{
  "num_attention_heads": 3,
  "vocab_size": 6758,
  "bias": "none",
  "init_std_up": 0.0226,
  "init_out_by_depth": true,
  "beta2": 0.99,
  "lr_head": 0.00633,
  "max_grad_norm": 2.0
}
Each number is 128 + 32 x the weight over its row's rms, rounded and kept within 0 to 255. Layers, rows and columns count from 0. Numbers have three digits each. The size before them is the row's rms in percent of the matrix's.

# layer 6 MLP up, 384x192, rms 0.0742, rows 243-279, columns 0-191
089:113113136125116084171155158134154090107168136129160128133214110139142118115188111134084154112094125167159077084112080144114121167148110128103133177197167187165158125126098159144154095127129159105131132136109118179078145161103185111159119170123087158165187130086097082049176092165101106095149171115171117125113092098153100110153179142127077112133068146154152084094100147152128134147145199099127151129122070114091127112147138152084096156158169157115129165123202107209102071139138115095153149121129144124144107162139079062162168130123159123201153197114122189118131132176140129137
106:181077121119085134090152099114147093096098167168155129083107127108168140101175103117170145106072133185117122187145168059104108097078066152148117162102183077157076138063152072096106143137168147155110124127102120148153115170109092133126098147101164196163154127177098133065137074143124131127138133131110158143109177111146116085185111172158132081123150158180160069108107089172120140152162108112103167136140100109184078214141112162116151149133123152098130168092144114133215168097129153132072130166090127102137149127135168145114166165117121163163094105140172148124109176109082086105
107:069077155114133178115149132067165124162172101132140156112143149158154139101096149178098173147176103121115091116145211105102166105063156147142077115092108090136145150184125119120166149098143158138137171157169134110189100132090166132139104132117104115147132161105169166133125061099117148099126125113108112120145092067074172136163105116145114135118120163167109024142061099130164114147149196160154099152123170092121138165137055200106184108179143102141146152108103130100141095163070107109108124132095066111102137176154130143134143154071128082197085112139172162106138170141105106157
105:131092122161123168121156198124138119212062109117111117206162102140159141124083143132152096156056137112094101086113039109161186123122122112135113098076077132160181150102126152153150091144047139186176145126103104062133079121138153103154180130134135069124151111138187105155109137134143077100134124124097155148134097199125125211138140104108129123114166197097122118113111139119098108157106129152111119167090099124148132136122120148132098149165161075150131083131165140123120094120185120115142157110111053112094144137117080104123125137091102123092125101130111047190119079176169167160
055:148175144202132076137130130143113135109112230110153110116098106192138182151137071133121094120127137070095211124122152151145134117111123133105149155184092106118137127145132123132181130168124208173150156130123113108087135129102109158189144142098149122108145142124084114150132145164105072086118004129114036158168090129129121124213121108140093152113108112187135157111123165124102111133055143067163142104144166198156134121126116101090126128165084148118132112135127137107091080098115102139120124132167093130128127116144107137171122114079179142147093108129092170114033125100136145125
091:116133143107113100160153154124096112137133116204172163124078079165143160107196119150140173149158130168132094119148193088102116115123065148118143124157134128158124113114105063125106160149091154122164113143092149116159164085118125136155084227174153133171101132140113099126111116118178102147149144115148144118156099080092132159127105146220147087145145179128140061149109117112140122128168102141081152136174113094156115125170101139088114087158166128106137168108178166159158104115124090078112218100123064164123101125145075141131188180091098098174056153115123158130096089123193079177
117:079147122077113102121102058088133073182073148181115128133101145116026109119128087191102187137129135159155125169093091138130151144119123118123173146134139121094152122141121181058077133146100147120091114134150124117091097097095114078170127130168116117103074162138141121095162170145086138156144126116110157117103154103103138051171097149103103106089104135099097102092125099139102151132144105171069110115146091141132092088181154171061032098083154147111160156110134163056098124146147107115088144088120162132104085092146079052164180164094144146101098111153143142123103130159108154083
113:081127121148103107120137113097126130158098112168135112115115156088152162140169100059100091122094159179079128133133192095075107061146111146137158146133160097143136168082157094147101058117191143115182131087117095084158166141139180116149131118087104070155141145115105123118171068201133114093143166118077131126167109148154089104155119147161110109143107098171126084148092113119101111076155136097124102134242169054200146156133122100177079102109135154090222163125147107117111194129115177165109114120115101131113195099135119093099135108135139168161112139140128113154090151139090135149
092:151106087130133136115195143117128062088087103105127117146130184171091108122137152100099108112165134140091104122143060144103150133111026122174105173178148095163095170127136171099102146107155118046109154163148097147151074121043088154113117089156173183167153176109103084089113132112120147155142130134102135116130160134083088203118161116145129136130165107107117149168103085119126069163154105112117199062102094143131131104177143171140072141113155117141108145132090051133103110138082118145104141122117099089103132179113056125132172113161119157090128159189201121134142135086142106119
072:100176126103131150137158121083095123109214142188138117166146157126123143119144128096129132090179141140140088099145170127089095107131109133130182152118109170145098114098113063117073079142148181044134142087103109136223126132167119193162097179121128116125143165153078080082074114081117135085092128138073137130136174092139145190121165061144108140138136171178180105115099155117122117132148094154070198201185114100211110105134145111132118100065154128102101118096172105093156108103111124112095126135140076167142069109124111138114158097127162108130104107121127091123142110116174086101
084:116108091092057177121064125130107130131146098193130157113151135139125160123090123119118061137191113168182048157130078170143146130162159154101156119124074178188121188156136085094096094110109148127092160106100133114147068151159142123125144110181065148177154133110104075110131165178156092109159130159120163085133129152098176159121171163206107096111146096115129104099067118136141104102155089192118101142153122092106154175118136147188146157149128168134168137130147087102139123113075125059118132175079130163146195155111144089074120126119148130092123155161137115109138150191143070158
093:098125106130147151088108133152162165129035116090096095156168114144197135161092145155140137142117077141132110121134122091124207087151108134110123137094163109138144117106137154092128127146141099103112131130127055103195138114095137112126167162102115119107106166116137150143111115137206082176127126156139133165108147135072102093157118135124097120093118103124104121071109092125136048084161169128056117074138097132180176155157126160109063201091133116099086086129160100096150118103153104107149052110132085067088073162166085065133097143078176221114089123121100115151125135101082135134
097:126174189161174148070126107116198139105109116103168136098142159156065137139164157100197136107125074102171128075113120075102126055113172101131151150103117094119104151130098096098063144159133167102128148158092130112118136108129114140115070151117164149099159152147116122113093115110117156187129099198073124140173187108099164086147139124086199114097120111126126097089143115116136124111162100173091097125149110175101112121068163093098162095084161109194177116062132127089166135123147091151122117136174117148166078101129127163106152123123122092052127061154136166105111136106165072051
116:124086132132124197167131137147128122127145154159118145085164091131083192134141128124100032129056188139155093152135160149102169139155132129142156134124077172134140162077103168129131047141099097198136149167133168164172079124153082167119150126129075065137114096173116158144186148092101109084121127180111147090174081141190162135138192091104089118105110122113124123120121117144204135105147156138143122192108151092098135128137120135123129185147170085136139142101128151154155137159090139098149127064131117146101129106123172067142081030136100186056116142138157144112114096139149125121
081:094106162067148190085180118126121150095136136137146151051198099133200126139100150076153069131174123152148096151129104134141138067137176071140119120128177115158141122132062110083126115096173132112129126164112192098139138076138138117107097127117080097118119156159162068064164180133147105190127119113148133127093086183107096181143141156127144119139136107105158138103097144093090103147188117132082157173143159130061095086104137141137083119123147137096218115107127134154161120112086070143148163100157176098089121084188140105132132128150111124160117126167120197165098164165136087183
060:124122112104146203110206161152094151094095098121072132145084171175146107148122095091108130101122137138105111143171136176099223076167070123132117166147110113128114078093084160096154191172109114147073136154166090118165131122133144160128116088148141116159094129129097156080087158164134132137151098129146146125166188152101158102133134121084112120132166102172099084144090069108124058104149121161038139124173099108175113120149109114124106208104120069124145087124152126097156176178102080075118146122141095094158094106133093163104148148133105129134063078115147138120091071142074090108
101:126111141157085180091143166116136088109101115137169092178146163094157127105106143107149153107079139118147097145138138112073204135085130105157124204044161116121178133086167131107102077157128100128212096166048154158157153153203186134153150141119078090156125121147113111195074088100145122172143144201146135200117105140126109144165115055131125120148126140122105146144107111162161130145156090129121077150075121131158102138149106154113143136135195091117178077061103121145170165106109134110114048126107110137108101088095164108130109111100100125123128139161167163095103132081137087139
120:129201172154128096128130114101176073141106082155142154075155140134115119192161133136118114126093083157131139147119113158140120069142158128139130159158109099160132148137075183091180146159133097124093117153116155107115057135112135189167094174099180084113163166103206075153136104092111143164170133144094146098147061150121076112160188128088115064141128062118095168103137150143156135101131137148128148129119092158131119076093172133114154130140151102136120149123137072139149149108074131141126162134160146113154171067189122152073075125060114070172108105193126184061112124162103095077
114:151119171176120169029188133113168188072204141145114070120153096137152128130136130119143128169127139125177117159141105067119129096132153133091157169119173164129168126125170022093126173117113140120158122119049174135144141126135126124118133197102066135116138128163058127107107135124138087142157101172142167132095185136155140198158130127147144107139119158168093105121155159150102117175160136175105165126176088135067073117123158145062134129104137096039155127114100116127123165098102110116125094120155144114127131096097146154173141085119115104171112127154168165148164170149129103202
080:149102097144149143092152151085147138127128126196139110155100096144123094121123134166121131115115212130132099185097118157079147155129095123212106153136112149108128129153105116085112104150081091114137150137076135103138110142100096183169142124098111083211139180145139156071096072099176103102144108152179135148145089171073141063087136089176107133129140166152127063140130107147086109056159188113157152169196103094183118152125083130086143140117075151102138062124121148066118135148105115073134087059158144136167119126141081115144165165119128173166137108145178160099132116128175185152
108:160087153165124119117150116142159132075177098195147123117128139176144163119072138097157104136061154168166132197152037124129151136134150128130121124071115111164170213092047097062155088112133124173105168130109115105120080174185164120150144138147142126128178147118116115114168138099155169160178122115146119125165074156104135174109187124123129094103098158171152152138141161157130091112147144112138157166154145112144136152106132176135125163152155134050143082122153137113077119119136134107141144190124164140154134147077132076132124068166071112082125143141203180099149183121185160079
107:124078168131150132207145166122171101101190084157135117124118074134177128111130126135066167169149161112111088142133152150172111112142123113155079171178128121157140129106151202149139104190128145059128200142158129159175136137137151130143063100093136132171127138143109165121067184150147153085089106116185126130079085134150153165129120148085093167139189133124160114146031096086141079123111106190104129145139122109113151167095078167160117156137147119191129117143127145127130088188115127074118078103076103110135166155130121164133135197112123155134095145142108152050099109160073101132
101:115099151095104131060151147149104131076161128038147144048148102144108150099148119095154123167084210173090127113103147116132128112164146048119155147186130045103159164125118059097164106128138135152138108039065168089105169079186139100103154141112152102086123131080130137097127146110138128166149129158124131110149111166154189133132131106138163094100178157104151126136111186113146149032128159166112124125150180097136143113137135099133098129150154143167182130121146107075100142083119141134081159113087091109172142079119154121126126100152112051126146085131159186164098137150116119109
094:140049129129161130109188168090120149141176130086169202153213118133170134099112119105102148141062176162162070135193204153125104106177116097158155152090161141141188135130085081170159148133170126119149099112060159095139134107110102125157139183185191123117134129141132115137102089151146127094120142147117157120140116147139124155164171130119124127108119174122137102115122183134149141113178153101146098095138070136132129157137072120122081210175069089143143114128119140134133166120185151113083066178127091121064111129162137111157193090098131092054162098135102163145125130128149151104
119:097180122136131144136111118125134168143149143088147148153124162089093132168165091097097119144107105156103134160141127119109160072133139144118113189123097073141172210067145104153133071127156132096149150165133145121137197126140175122121114138098159135125107127109118128163131024149088175131134125127107118095146143104180110074168086072095176135148131160162129114147126119120139186092103149120188084156119158128145097155152126146119163100109237094158211145122125139118221134110116132164134100108088131125096145117100121141059142140110105058177104094143195121117079154149110034097
108:110085168063117107112107150082117063135165101121097128174155143129085165109165084172092089166163130153125135152160178082149149109170166126142057107127152122188116117101146159122146151194165181071078111127153115124178141112095079128128133148102087139125114100202169142106114121110108127054128134126171143138141151116064107196111128170131107122130160223118158143164074155183129158144097061149113187097122140134147093177181057083170129122046117163139089182126175131096137158118119147088154096126088125111138141133107121141179159161143121142094119159132126100159134107151127118129
111:095135102168135129096197131116138062138185132106137148113143171094177069162144107100098151133143170131131103112176085105095068184105110128120107167090136140204125162153098176135188106111172133120197152152090139170190125132111131138123135137122135164133092172086130099094113103167095105146151106069130176114078168114143104163193089117077151152115073147114150154106173076125095141139130145117122205186175073133172142127126162133126083208140115141106120156129190114114138127158141160115055108110146101093145158156180070140112133192089090125164141079162146095154129158114130130122
110:114109108123160131117137135090146136163152143129125168105117120132107154161161110084140127123123139128145162112200097120143026112067144114135118127131121092121120143099052185153178154180123139126147104114175141159189151163127189094167136126102079154122170115148169134087102108140092157159112120152108146056115112095162135109120150065090140101185160128148102131174154105146086125138137095117109105138121138124134181150079104103094085107187156212107058115114247084161130135129124116131103154097154100069155182167155143129103096147129112116127099108137116041080123170170130058147
099:131134124121123167169155151138113090082126128151129115078133125205154114130078122152181152082157127176128122139142109084114146093134092154179134165157123169109143131111074161073053116189153147154099154144158151184132087143190108168158097098135080103103155145122078115078131110133096129181141135141170123088131089132055147089106192106110122130051151080187125093109083118111115081163157078175075145101131137088099090140152110155083130172106161122175186076133171094116145055115128043127132197167144129078168117133129096120106136133105116090147092158124133112109136133155145104100
101:104145171111155113112103121075185139109150126092143089151127158158106155099153097126083125164123165176164144156185090150109105109237104149114168155136144074188215135158072085107147099153134128153181147128147160110163131130105130113172093111157128122120162126178128120116114126131134107168120130098133158132137134141147152120126105094168098155091185147197157082101081152154106122101132194157111166100191143064166113154160083090159121134160107087088106155113173099098119139133131148097080056114127143097160118104085139133143148087119136138098190008137139139156136172143116061116
089:125125184133175170115118122098149123072104117118166114137137138108132153072091157174148111136112125203092152144101070151152123077138163119131162168085197131147137149165167099089138159104169154050050147142087130114090102096145102117118155147149098079111145168195128090150190130112126116139120114112178131085130145185048162104132198106107122090059091072125131124078128173128116113146170141130076115167107144150094080113138142094133139105163132086135157102092151156121121137088179152158172093172168150142170092079092171076120119052124113121090120126165130115119102150091155130074
048:090161179099115159132137179070111123118106111143161117096121168120087137124096105131143113116081132140206144170109205205127200101151103146122140158141094107173127115120100071069139130142167120079093150126125092080198153105089175144155056126117155109125150146154119168112101133099149063106128125104107151091151111116152159142127189111105155151134126117140065206137162151138169090179208080130100134149141126088174103144173185134169125180156136102144085159102136064102098132114084076056146144071118106119184154120124113120163148140108132076142084148093108128114117151124110105117
103:184120160114161155229144186139172127117121139144105165199065120120100148177066126150133173166132128121120163120134130122098180137151034160142102135066132033125147126153140124121125157092052130119126144164108101106122126140122120070134126139172131138145119167212112116131134104151085074174153109117138166106133191112195086121138087048066101130123139139109091131145100136119112167143160080132111154139136107107178114218163128143113131082129143106120145145106167131170166176161135090089093121116146114142105133169098144130153153106145116162112126108152113124157083135090197122079
079:158117094168140122167131143089143115136190143135147192165147146152131146119148107123177171141106107137147111109120133138063168212131066126159116163125147111246131148124112167131172142119116136072134176160076092164172133151102146133132094133155157093157116128129107057082138103200112091115185133112118157095148129098183145116121114131112138104130094183124107104141111159123132092150128129165162134143088056103129121127138170153102077165173124127169112053115182094127197071086187165067099126159157133111141085117127118104118160137137103056131091151120083112171087170156103120082
093:033126181163084145143145089134186097114201136103148116144163114139151167082133074145053211208103170102140117166145100135084117066157173139114116173123136146169151097120133138082101101134113119113122121192158179099140128112136131102125116145121145145135148159134137127061097152149153107111150123153189144095164116177084233134136093142178127120040202139159115058115079080092127093120133120124124150206121099090102118170118105172119107134118160106131099113134134147095099095151111103079094122115094120127123092143122118137131159171129152161083084112138144145158114121115154114142
101:120118151136143128152243135124133098122175100103102116106154145119192143113072151092117176178111156168104119136144128094114166118236108065150090109141120103126144099144123140183129127158105147160176164131151111083135142082124145121178099154104119097158164176113085139104132130142191105119101119138135132168132128147170130150127117142133083187157202114089156082136117168133119053161178121138153115151140144109138147156110105198154080142059148115102082133089131184070088100145203147079136066122090055117153131127153102114139107086118138129151106110126137128118145156083105074191
109:082091127072118130166106176176136104141111115181133164089149158089144123114176137150108100208133127108222136153157130069155086139079110134136130140169144131191120118088178082119147166134146120119147123165088149148160049137121134162155086153117165113126127115183168104081093050107144086141145130151095129117106087119137113148146123143160162121090109159156118140107105112180150122177140167132067200102152133161105053180123147122119193121125135165182079114125142070139160092108084115148139203119155148111082144132095057119104153148066178125186093098147134156111127098137126145141
# layer 6 MLP down (transposed), 384x192, rms 0.0965, rows 243-278, columns 0-191
083:087132114138088138100185119122095127088094122078091091161052097105196134138097105120184118139098109126120109174165178070144119100154166115118109158140127078101081166095136087087079152154152134093113136153178142075187100085140098146116081074144144159106127081165140129168107127060114158166157111178102117145098153176161173161122125162109173069108129096120095156096157122133154114149116114160118086108099159141082102172141134123178147131128115054138127077105118165072152121171097116157140023128143106124130101122103152132102107126146122083133111083202151098157157147052099092129
111:151160077118100075093129154143088127120090113140135144205167150153108133182098166084060104095214148115128119087182123177151153181148166124173170132165110147134166102142117140098098145158098104143145130134078170114092141109127160115107132125166129089113103174150149136119137142091151102116111136116139128097136038108149143153116108083117117148105134169135177162149227086117135160048084159182120199116125161163091127066143130097141163132079136100140167100125078083102094064117103105092134141090138132082185122088108116129147058117145114107116129119150117083154155045094143134126
108:152108158190127135104081093147131174148158134099189090172098111141079110102128112149145104163113110117148142158114106169099178138157148111094191068137092188138108105103077162181098091123165140108129061120111194146127184142129133133099104129048108124108133168175131164130095111133122098127112143081194107077139180151102128150130106059103144178136146127104130123121141086083074142100117122130149142192101157171153148094151140143194098177114142140113010122082139099132196139101168101073108077144160145126123106146171138100163121126141108134036143136145142129102124089111121119092
097:105122138069184119111083087141105122084116111150132136103118142114157137131153130083101154091235087134160151148114191135124099127147043137111124104216182113132119106150150107159102118116199125097183180126161144186143156139134124150136098183131147123123081097152075121085152124151146162119167125106178113135114115077181146107116125085126130174136125122182142165165098137104199163125108120114162187089120136106098097114100187125145132156122152143100129170151074083142081118182073143140107078125158182124168055147146118145139120126159156099175148085158125157109147144163089072058
055:108111118097116178147159139109165133149119023121088126144157138072115057161133206144118156142138090180156058163103115111110110133147146092127110110094175129136118092119135122133098117091117087090150133129133144119161126141141154087078099108130083149176079111142154138106143106076134183162122237127125227089105151158140127130058155136129166124147153142083131069133119119097151142115172113196104139160120084091107130122150175125172124147082188110110118133139113105170178185140122166139134142103115157141127142108117147121057114134197076110127171156103147086139212163148121100130
090:130168126136154140098054063147186133155118122118139118144144164122169118100067160135098170114176111109122143127137074129099116119054141106156092150106131158135067160138177155115088106127179129173109125112089089150094104141134092129119146117070186115145114144212171154111109143157147127114132118140074106081127135134133117107103129129060152101132122104168153151041169094147141116120100117139106115112100158177122075119069131104154208155107137167155086076095085147100128161102161158152144068141167167132132121143108185176123101155161183212074123134195145115122164152091081135070
114:235175193160115119160126104110158149139121104185129163140148096118199159095114155130070120149159114131165113101111140196107095108138151163116148187134174166181133097163112134192107112157166090051120177108145157075113133152138123114136064141127194179156156041146112101137174130106161149146093111154106095136128094134085114195147145086106124164125173078110166140144071159107120105085115155098153126187112099121120147118087133087157112141187135074154111124120135130128144119170101118132188141131130139129158074157083190171136151105159150146158140134150115101109111150108203137128
119:151141121123095123198139200069158092107154130122110117180129119158175088152096155127139141188113045121141143086079085133136074168137102117123081126102069140120116110185133097119113163159113100118102124154113158094118126146148132179112102152153142147085121126138160133101157242096103120145188126188145103063098087075127138092097155100117098118102133126135085150109097110131092148177135167106100122103122106168088075154155145166084163150183081126146111128137076136123127113159112129051175089153181093140126123143139081147159092203155169083127116176104146107189128080149146148156
089:141162166128079104156145162159155154160071120190195140135174095097119077141155147088155116118071159160194128176111137097134137214150110095099166175111140085078139097187146103114122139101138183109150146099128084163061131161113176131162102115148101141073134079108101109131143116080191194145128136141061143164092077115143070121094108130110142153112141110140144167092135149142139127111099096115104140069100138148172116135085118159069113124169177141118116109177098103114144153129130124133185137062144210163119178124076120103122136151105147119083196098102113165125140162126109077104
063:119123172154055116127110121094146133141070108053153103139096174158165098134122114157095134174075129147127129136133075089181153114133186140145066164139148128134207183163156177120148204143121082188136092135074175147083101156069103116135124083129171164129134113081137109155135165138153143161149133117129112157112101159153090064150104159113196084111110084149077146117116101136164150099107178130111093076069133168068102119161128135112147151169128126108139115134096145133137132140095168144139102111128188104162106109130180132171121183128105187117153102241156144149127122106097163133
080:101116117151081138157101138145193048179111124150114101110162105168112101132117121130067144161111091144070143091112110164056201135073087106063113140147112094101139151140143087113124105135095134135114153072096104126120139119115134146102132165075120052151147117176178116107123144094179161089106186134230124151139028149154052102099086106111107121149110140086146140143149110207146169094147166116107084143107180118142091104152106138112124139049089108120103152121123111117119184101152154148077119107150130103170117102129106142170163118165126129110105164080117134192113112097146114129
086:158126151147102133155083108084169103140208123163164194118152131132112129131151106082170131112085155145142130127190138180099054167120144108115143117167111147096154157138103166180149132145119154150140164097142127166106155158139162171119133125159103118165146107079106130127103158117083132119125131102119114082142125084187159186136067149129161205160177149157069144179074155110153176174114076132186098168114162116095097096098156139152160062180147102175151147105107162176099123092122153144084191188105126123165187143120203156124140086154085057134165159128152103106117122133171125123
105:040129174144076104198168151101092059127163138123153115177135160108150132110152117184056128150061142181136121169118148137112093111190131121137097081151101149102148137091124170175200139108114104161113124107160131073108131163169172121161109128105107121117143064120131137113152065131162130135102138138132140123168139108116133127130163120179113188130183113132102100102047099137120169142142122155095157138131146066135124195113145173158106158164108100129138140154125133122107103095131145115134161111075155197128204120175084119154105204129136139189130136180148104110154128104026113152
107:156113147140190106127117048130123102185182138079157104144140125126093115098150119133144110137146094116090101141036117052093131120077124142131174122141149068167108134170147119086052150115143161099180183121151150075121048136166130168120078123079082139140166128131058125109085150106170118155185105127150132087129126164173129159151163201111152126100111128148154152167153126123138127111128169200094139071123159109087092099109145123130136160136137168159161138067137104103135130084069117046124140143167152126152135143177157115111109116134115130165129047158156162119153156087162144086
075:094029188131087122138120078153094155134127096098063156077145074092150115130113156154139134034171142140162100107159045102083136147127169124117093186153077129144106080139149115174132129123100156156141106167146138167143141216129130116104136115140105146187194115072162165096064122127171141158143173124132128170150113131129073113119165164138157152128146120125122135121143074148112130156127095145139098108102193142140126155166156140172146113132131145090096158100083132156098208117150162162131139115111194150194108185085146154093087144136112168084124116064111091144137114112122150091
064:121131157151127082150058122094160103155140156133168149068204082110137130092157141194132147156148133135128116096123151104161042203097179124121118104096140132116136159179168096178094078091127144085139094103065108147127087160153142102133134116078102142138168174105113107184160118097138120130111156114151130138101084110173115160106134132171123163118114159106156179129151212186157131147125136098137106116094147140105119126089172167085102042125152179149112170179099156149121088077126192179166077124090136150120159188133151082138134107115161133126157186154110145165143182092140163166
115:157085117104111137096078126114084169145188122136095126118119119162072131166139132101126066164160120101190101141122098138119082076199129165069112115169121148098137178169087145114149108142065117148119133101128156097051128141105140161076139055148112124198125140097105128103156170151113145149162128136117128100101149176096181150125124118082090096141126130120136154155135153139207123159110113119150085175136150080088158135117195105208105136124127101146112130088108062115153118077131131114065103184148134148121175119131157053134068165162165068133114058082103168141157127109105121173
132:100140120122115167125134068154157089119094131170127084114178223118151135055146140122174163132148175140136091068116132137149227094101154111085086130130155088086133160123137126134095117104111136114188099060071141104148119123179135105136148134123129166147100081109152079123093095122107095123083139195108123088091163136121098092118128148141150133128131174126131137041141147135192089134145166110095154087128145155140099135129167124169141122133134135134110050109068069097103205164147082112110117104153176161169128100155138097145123195137148124088136136207180128088126174096128093099
120:137073141144086109212117152177079101128118089110072202178145161085062117151029147133056113120122132117120116092157129136137127181145114140096130110128108112174120158218133201124145093154102136169150167139109138116144183181162163114123150105122161086164118159075161175101180137142117145133159142129072098110119098135158143121119119143104081094104088172114073149191147147137163197113114124119130108120124118149197129121175076132195176109122076147112131111110103101136136153107160171176066177185123112145140105130103129146161116141124083084082120100138120130102131107153154129139
062:126150160110167098129097177138120081121089130079173136155134161091118180094133114066131136149104067150138130096141153090173108071159110133116141103162121108076192096115119127164147177133213146164127091135110127159073115096140139170088146126119119189077131109073155153165119189186113146146107139148074092150126124106139117198165139205110131117104070074140094165131113120078153147217102117125075104080093141120114109133147184155156150099168170110166095151119096201213136117123131173130108122169088123145100128104167128176100108127126150150100152173111151090118096129123078139115
106:143152146150144131068124119081162099191120133105130089121198101117084137131136125183127118126163115157100094155046211094121127127116109103152153091138171145128148124140131170131142109110148143089130083142156173109196134183077113170150052123102068187167070084132140141134165129118119114069165121129167128137149097150160167167172121146151122134175129042154207118117122158085180147104124177148105080144084137116146127103154136125122111139150156128133092155128144207112173147181105112088098156122110106092149116065153175148122135138139126165179123104172055116080120097123145081172
102:106192088162128150115126120146100119087087115077158140153102182148160084099174150127169155119107091109145137152130095085147172121131158095148093074135112114164104121153147098127123158114117107143095063115104176079142062162072164134137170170077139113067138130180152174153065072152123135170120133211126096114127177084122108122121163097197114133112110170120133077086120120167063140167146139098176158148129133097096131173198118136153129063143111176134077087073115197116132120097156125109183161116120137184155079117155122114108096183162147134135108157080129130157140127114089177165
106:118171113140197117166111107110135136047073132197122116131128094105153122169136143175129127113175094123142115166141110109125162109101108084161144124116124129157110187056113197115114150118141118108123181216184126141116098218121112120139136124107131147157130170155151157163131112147144147090111136069111140144096127077110097089148113115148126167154086106124108088114127127128081099188146131140151167169156120173139206164129065135146160138132092088111114180119159081167128127146102119119171135130178130114043114173218091096118148173117108182147133110164117059082136079158143130186
085:164181187113193103135069116154182140135105151179098125121073158124109156092118149115113128105166121110121131117117126106128166121090078133097084094092130106176107156157155216128151148127123109139130155100156077125181169138166160128105157092168133097131100118124164157090140181129076136150170133129087115122114158134146055075118099112117084100137110153136086163140132101090151127155103129105058118222118173132106081101084180130146178062115148190121080154100109117109158143112097196163110132061123156168156122067111132181120096138121171158174154088152178145093113059131116127143
117:127072096127142120163142171082127151133140131177191144126123119139160135158116135178137119112192120129137134060144198154164111129156124137122080166160173098100097126168131115137113165164178135114158106147123039134062109213172148129081125110114108149132158163127087133094179185052168126131069116129110122135133075156100142180098036147150094127157175175125124145174148142136172122179099145144111157150152120111181117151105094083179099115152064123100107136132111081090096146165123121088108146090159141188128157162100066126137171142096157168101130175128100140111129100128145194166
114:111123065165121083118119150173131100119128128144167174109097074141132109169134156122181164080066139128114155111095078087100118122105165135096117118138070103097085167063135164124103125136054102157156188113132167105128049152147199124130133164133116122083138134103086087159167087112124141162104129139091106140106086119145124050146109098091111160059123095134104083153103113117075086173165164092165114161128077132071137146123178185105095101137129110125160079159170098154180099151131078134090200164138113077142120108115100068075145116137144139163132093106182176096119114138102142108
119:158131138076158130171139083082101178027141103110110050130105122118171133070162139170126176097041159166098113127069119094156118092129132080108100123147145147084081149153133138162093139129223151070104126102176143064117110095168120164131062111145076117121163079091167197134163073085132118136133141149086111150151169132104105152125134144191155117102150104106119106149090158127165126157140131143097147111151160095079094146100069145183121102153132096143143090122115154128169088124075144144155115156118137094079116145186154154131103160165165128127101161184153136093099147105142126123
102:117151183129082131148138109161136229165096084124171105129150166150151109071177155116098186081075149126144089173115130140128219115120085138145149151121122122132139127090172107145118083129180132147144193101118131116134078115121146159094175181129147122102146094084080137169101151101112125083126135107138126145158124155099092148126146175110138125129152061102157159113145191153203162129131168138098146077083164081122107107185137112140119131110158066154129106135108133138154104104117112141148100191148147222159075109133160093134130100114119068103119153142153242166142178118141122107
095:190096130162173070097115115061146136165123147096156116171141149088112127141126136156077127136114172086088119138096170108120137131090142080103082142120153103134155176173135118217146124067137148067087073100169152097129143116066177139112140108108187155111140148175125129158135178116177153084099130068135133137124159103185159142143088166100131120199115186168197162131136116158146107164140141113121076162078107139151162071088123160183150082188147131087086195120123150133105199166138134124167105074093114096109114132138115149151188109146158172125140094142110152139120124132099089116
091:137105107166126072128128140058151225134074118160081148142162109134092114092121133126187159094193144068116107141145116105163137136135106064119091179051170126163137152130177159130177129148159116090164095177075080109069129174156132123113159140147139074141101123081131142095093101092166133126151103158123106182100084126133156153127127144119174114164086129136091174126180153163193140145120094124109096129102115195102132159135194139133128133099088132138152138119147171118147175138126173181158179119046141130115045145128122080129109125126084159126066161153147149078085107136128128110
092:127090159172111162125074208119164163150113090128100103169171183134109134121066144094158144080147093138152120181126176089101125123149064111176104141130142104130124104129087149091219145157164091084060149119149074113118168131132151162150140112130062165184077130151176118095120142175127145147161149168137147136131150149181192115149119157139094154150176074145107120133104142112120117136121063125110145104138118054101157098107141120122179136123089175149062145131161133120139116157149127114138160145025123177115110180121107111128109192111109089122186174156161105061111135131124093162
050:157105109135153098154123102197160116135119135135072141143152088139177141135184133114084142140160154129060092092102049095147083161146137121121119055103162161105123141131140137176106102125108156201162079081116116180051106138183078143124211118115109161113122124115124082101184155166140162123118140160178106142112133155132147137126105144155127120106155111121159034128086123131117134044081157138119157118090107182098169106086108098127114088104122168101178096112111216154150120181157137171111112154148134135062102137125149122113100103130137188087165094157167131155128067117168102128
096:082067074116142144109061129160154143143089110093138152064152173157133149060175116095107192119204095141163111075156108164151086104110177135133146171169126184123096107128173135125133104151144117139066080118106087120120130083170121100115159086094164043198110139096116129125142158113171133112094154133095119105116129097086120103078098193146104129122169119161102123126150062152189094101121125122125082163164146126207127144088137070115164160119094145162099100119110094088076127118129179131140074132119108148125141094094130177143149164131140195097116135167136106114151130107071118183
068:097136130123150147145109079147082130074066141085129044121119119133153123054078130135130157149197110140080114111175113086195153113062105153034094094127145122151095189133131103108058143106188138139130072110120093113103084064179112117105146137112138161141144179167136184102085145108126109146154120121073118156092154111103069134119192126135145117111119141157152116132197115128152138093156177099104111101104143136094153132132092087138149092138123135111106123092118137124112151225058115183134130080169101126091102150054124152139108080137158167133114131190147135136161156112116125130
082:169131105122206109027126161091109194116135105121073141097078119127131090150143154151216073125129119122163139101140137135137169158184129107165143032118148117083075143153141080173118112155133145126164116097073100128109141127060172149140165174119100108137099125129114119148137096116132136126083147156142088164112179089148061132137118151103111108172089155164093157113159148104139167128130083093150063116127165100122162077131123105098154133142133144137071159138112171147160149130165148085177130186159158164183143123139144120106109156123113037178167162168069156092122118156143129091
091:108128100160178094080111144156161183111159138158077181173126150122095102140132096109119095169116111182192131102117100167108115155088132183107103055134157175153081055183118130105192148094135101143120101147111185159129158136102140139126161130108179134134141144137162148128112168132059116131130137095186135085125115121116079180117165125128137094163123141151128171098112104126118164068107137147173143171168146148161115128128112132088188134190121100135065152122164076162131105146100105076161156122144103187151136156070175165108120150090086146050159090182145088162140090181116197123